{"n_layer": 12, "d_model": 384, "n_head": 3, "n_kv_head": 3, "head_dim": 64, "d_mlp": 1536, "vocab_size": 8192, "activation": "quick_gelu", "norm": "layernorm", "norm_place": "pre", "norm_eps": 1e-05, "positions": "alibi", "qk_norm": false, "attn_scale": 0.125, "bias": "all", "tie_embeddings": true, "parallel_block": true, "init": "normal", "init_std_qkv": 0.0214, "init_std_o": 0.0, "init_std_up": 0.0214, "init_std_down": 0.0, "optimizer": "adamw", "lr": 0.00124, "lr_mult_up": 1.09, "beta1": 0.9, "beta2": 0.99, "lr_head": 0.0084, "grad_clip": 0.5, "warmup_steps": 431, "schedule": "wsd", "decay_fraction": 0.679, "decay_shape": "linear", "final_lr_fraction": 0.0, "batch_tokens": 65536, "seq_len": 768, "doc_mask": true, "train_tokens": 362600000, "steps": 5533, "dataset": "wikipedia_en"}
Each number is 128 + 32 x the weight over its row's rms, rounded and kept within 0 to 255. Layers, rows and columns count from 0. Numbers have three digits each. The size before them is the row's rms in percent of the matrix's.

# layer 4 attention key, 192x384, rms 0.0424, rows 164-191, columns 0-127
138:126141142170115092140106161084108102066144086119138153135144099190122105131155116119104134143132096134098113108167094176131147111131094136067107153149153128121164159167116107061148190138139135141111109124092093110115131111115122089175120101093097125070139094080164085160066115100102105185078164122164082136151106095145104088166070153117187111151213145060155135133125148063104226152094
124:144173117157115117166150130153126088115145101206062107147154137192119069097093148169115137143178113177135153102141140147105147136128130141135135138111110164105088138101134093178126057121133091156044109138145136045160155124104117084100129095199120074109114138127092178126175098132149127155133157146066151127101143129150149124130065118138170159145081150140145136184139131137158120060123
105:142112089086095150195152104151142102158140090127135121095160086100143170167125143129088143149111016112115114143156127149114150172147146089141163114116132125153156186116136147099137147115138147078161117125197115111099121140161121123172103077104076095141135163097159089104168191112075159075141123079175132140178123133119149189130147113096116097144207110135140191141145051125135128068113
120:136098190174166156154147157133156115099136136147102135109180106159109117233091150154097069128121111087086131100136095106150121152143143116149093189074177141138097124143139114156187130136169093117168090118109118147101119113137108142142169056096150128210144169138137075137174076139136108203112150141109185124171103172106120182107116147134126150155082061071154080113147137151087127136195
101:122099098153137123156164125124176157110126119062115102109172105106138135196118173065113130070117146159108079127145107147204105150117150112120154143096118154149104098110135090149106112103117117198138116161131132125103105068150096105068087100131133074193152127154070074103154111151142121105119113182102091153131118160146059098157114129092161112126125118104163130084176126080069156157104
127:149126120144135153122176153083051085124115077109112157149149096083160186074146134083162114143147036171131102160135110140106123083108134164086120117108158080179102142142117146128122117158130138082150127149106126111081168118166103095133179109058131106113184145146161146099150115089124113190140156110103153132142093173103138134105161147075084147142074126139100152165167163138122132080124
123:156096175118186149147189108093216124086188135114166168113143139117096137181156155178125083154124105110112123113143088141160148064149152162140133150071139206141142129130085099123161118104129097116117082169078136146119065135163132173138125115149139096119125108125097163109098155117140092147089140162121125119163075137176095138131080147139087147101083100149155078112168176139097177106171
119:066128117091130130090177155080140170096089098078073120114084102148125098081115119132106165152118168136153115102149132129170096145126105130065159135157182180116194156110134117184112050120162125094068130114167191116133158111062172185116137160194119182103164117122168227125100128124157116087139122120058131093129116129177172105156111068058171068167160150189147120096123146132126168104093
119:124103051172150176151124098107078132113181132049174139137139134130100116087058107141125142107176119139157147145112112175169086101086166114069131110134169098143160100130094137103135074063080109177102193147190103097154170124154097138122083080175118130079105114104182183124125126116155159064117099132194130130091105058132172142165049143134106130132087175161140132152147070152116209104174
128:136123094175060121083167146132090110086103094181099123124127157120133148152098157168125139112091186113167171087154136106105158146111177058165114084092065081148107178166143135136154163113112126120133126103092133113144160109140087146134089168061130137171090114092154096106136137105107133252130121118151199143124182125109149098167179139139222109116132127073180172134120131099115106130140
124:141146131177063123088122142131125107104160172125166123182115125137147083083087179093132157104159054129061145133139119176111176113147011183106147074136169103176145137142104142134072122125123158132099128133094105095095122139152119115109174153096174128076125133129089176096159129121109111092122153123081125139135109132169152170080092104171088089070156172130198132161116128115189052137188
131:121110121127054141119179157152148108133103124083169183179132136172158135155095188079141181148169128082127110130091099163095136137118128131104149112107174104182089134126125117100175112168105141075144126161148206145092155165139143084145200158125179167140052166142130104128162160119085128171091109106113092129124110109094128141066166153170045139137188103102126124119127123089140072165176
133:138113178129144172123149108168174144157115104093120166142135133117136127101211105103136097122117154135119119135154136102140203120112088112151114163144119083112047116104153140141116190125179144135155091126049151124174072119112167136134164107066107139126128134102168098176116150125142138081125120131131171084166155169127053152131182113180111114163107149109123140126141167155178078131104
125:129121115036155169137129148148157169116181121116121102126142113079145174107047100183116130150119109187128130165112155148089113151129118124120097153171131113200088097177134140117136122158056169127124087157122088099043157112183130126112156158074076117120109151149073183119124112092152123068149095138107093153121144122066123134100128100122155140148049145120113120156147163139156130159117
123:181197105154140166160157182135173130099109062115099163136183137117195132128137175189134124150179122166145077110089122152092108150076128086121168191190110151108122076135103090136164108145084126173102074159090173130192130092153135122135108219076095157144112094145092142161087135146141137073128112151154182121147134065144141105162154118110157134119179151104132139153107107076118124138081
113:132161122140138106127119153092120080134058125129132138153159134205095135069199211091129122197186182058140088089140141127080121138172102115096135151174148135100179149179158098122152151137121134086102115092082147103095149132098115137129148149122154119150114171093060092166113136123092153114132154089131087144130142127110116124076096109157146133143195149219134134123074164141176172113078
124:088159132169131097124169129168138169041103092160185108126064103139174171098122098174118058144164116145199140123112160122139091140096124181076097103088118089149135105132129113139084154098039142158092141126157094154219145156156189074109160204104111190153124107132133130144103142097116133087129124133202060112146160099106126121072077124105156114139137177148123131114140074109162122105136
123:124128091147118127100171153119121147123157209139077101098137104122151120102037150158115113136120111161114178158129110097115047102173112146129077133100178123145157130143166171103141136100136114111129143122149070073022097109121123083128148101138186078087160177167112187086108077134156115081190126119067085125145120111126089144125104109131186141200081168078166115135089123169134103124132
125:107101164110106159104107125131140149127170114088109145119146133149139078100123105068102144085173137102150073121104114099169127112123071169160158146124147083117128108064140175152140098157159100127195118118146150154130078108120154077083117149184130151094162091198130134105129066135139121136114127148107136087127135172160137123122152152137090128109130164051097101132143188155074119181136
124:143086171105134136140091120119165120111207141167103146078131124164069128136141135152120098135149115057102166095176157156131190125157139117180110105123139184130110157180137118115152137059134098091131111109098109092061087113145120106117097076152145083143102123074090128108167112074125094127116133164084110150160147120146114135147023166121101190140129064076121081115172201138104150044191
136:101097079139084157131100121163148141186096126148113134082115098122116073071103085110108090125169157136165107159116145156146146128154123145128087145145106130212159085112161097136159157122105108144137100129069147144157138126132042133091137067109136063080090140133130072130166116066174124102161103141121167128155117090122127096084114087143127076124138123149119160144108155159191105123135
133:071089109106156108150151089125117147128094114206011147118127117093117166068193115150125118177091117150164090166116172149151105153126164091147121146112110127127071112088182082138121130126119125130132108127173167200157095123120117067158085190079133041223089118109118105112175092066166122128131116148171062133150113120118083109093197103080144136182130127191098115141111142095116183158049
133:116052066067167157159133171153083171098051153109103096081179114187147053127090166132152107152166149086145103073080103103127030130125109143177151145117141098106180130120156140131140168200079108135159100151157108137108123161094175164154161090115127153170112158088091111100152120129059123133124076092111127116118145160138165129127101064136136178119127135185127144157108125144126090109116
116:126115042136106136139094144110090153151178138136113088105146149074117099163139098158114122105116167167078073181107142140128136125134169147136138091152133103119203115110128177135105087173147146102165108121158136165128141139145162068120156078008078045179114126131155169125135111130109102111121148163181163113164139068086131113104189070142118062118117136174112081090117117110158158183129
111:188132143122161123170113134068092067107115092157063097093130096155116151071107176136107098188157166140111098109131137123091080112168100114129129130151112106083198127163177145134168103126165160131128125102140119069117161123148201085096116122107176134115132140085178133123065057124113140218138192138151171162192092159121139176058148162097097188164137180131178132176131092166136069130149
120:087089132140120120119149090183144114120113121089228145198103149154152105170183085122156177150109129125135123119098177113123144106152057118122151124126154168174066141168113119136123140105091157096077145146146169143168129167116061194166179152079111195140087083098160125145173187130100109119132094109171059149117141127176141146101130102129109128099113110119195164114136128071110130150142
131:089080083127029159087106113098129154105083141120127133134143092110147124095141166110123152150147116092130115158149138136179132122142117093097146112155158140159194158203132175106111120109116146099095126137131087172158116128136077153117061154116211079178140099084127159108056156103134145082147131113127176131126124118145112111203127087137084102144170148194106148132115138129165117156146
126:135114127179144130128155167085119173115128114127186120078121109183096089091030136194138074118125134118140159064131113106122078135089139130172086141113125117152158060110071129104095147120112115135181177149123086086063175160114157132153095062096160144202141123144086072140122094138135138096114124169111101147074151085127109139120088104167138082080063131149192100172073130113122161147168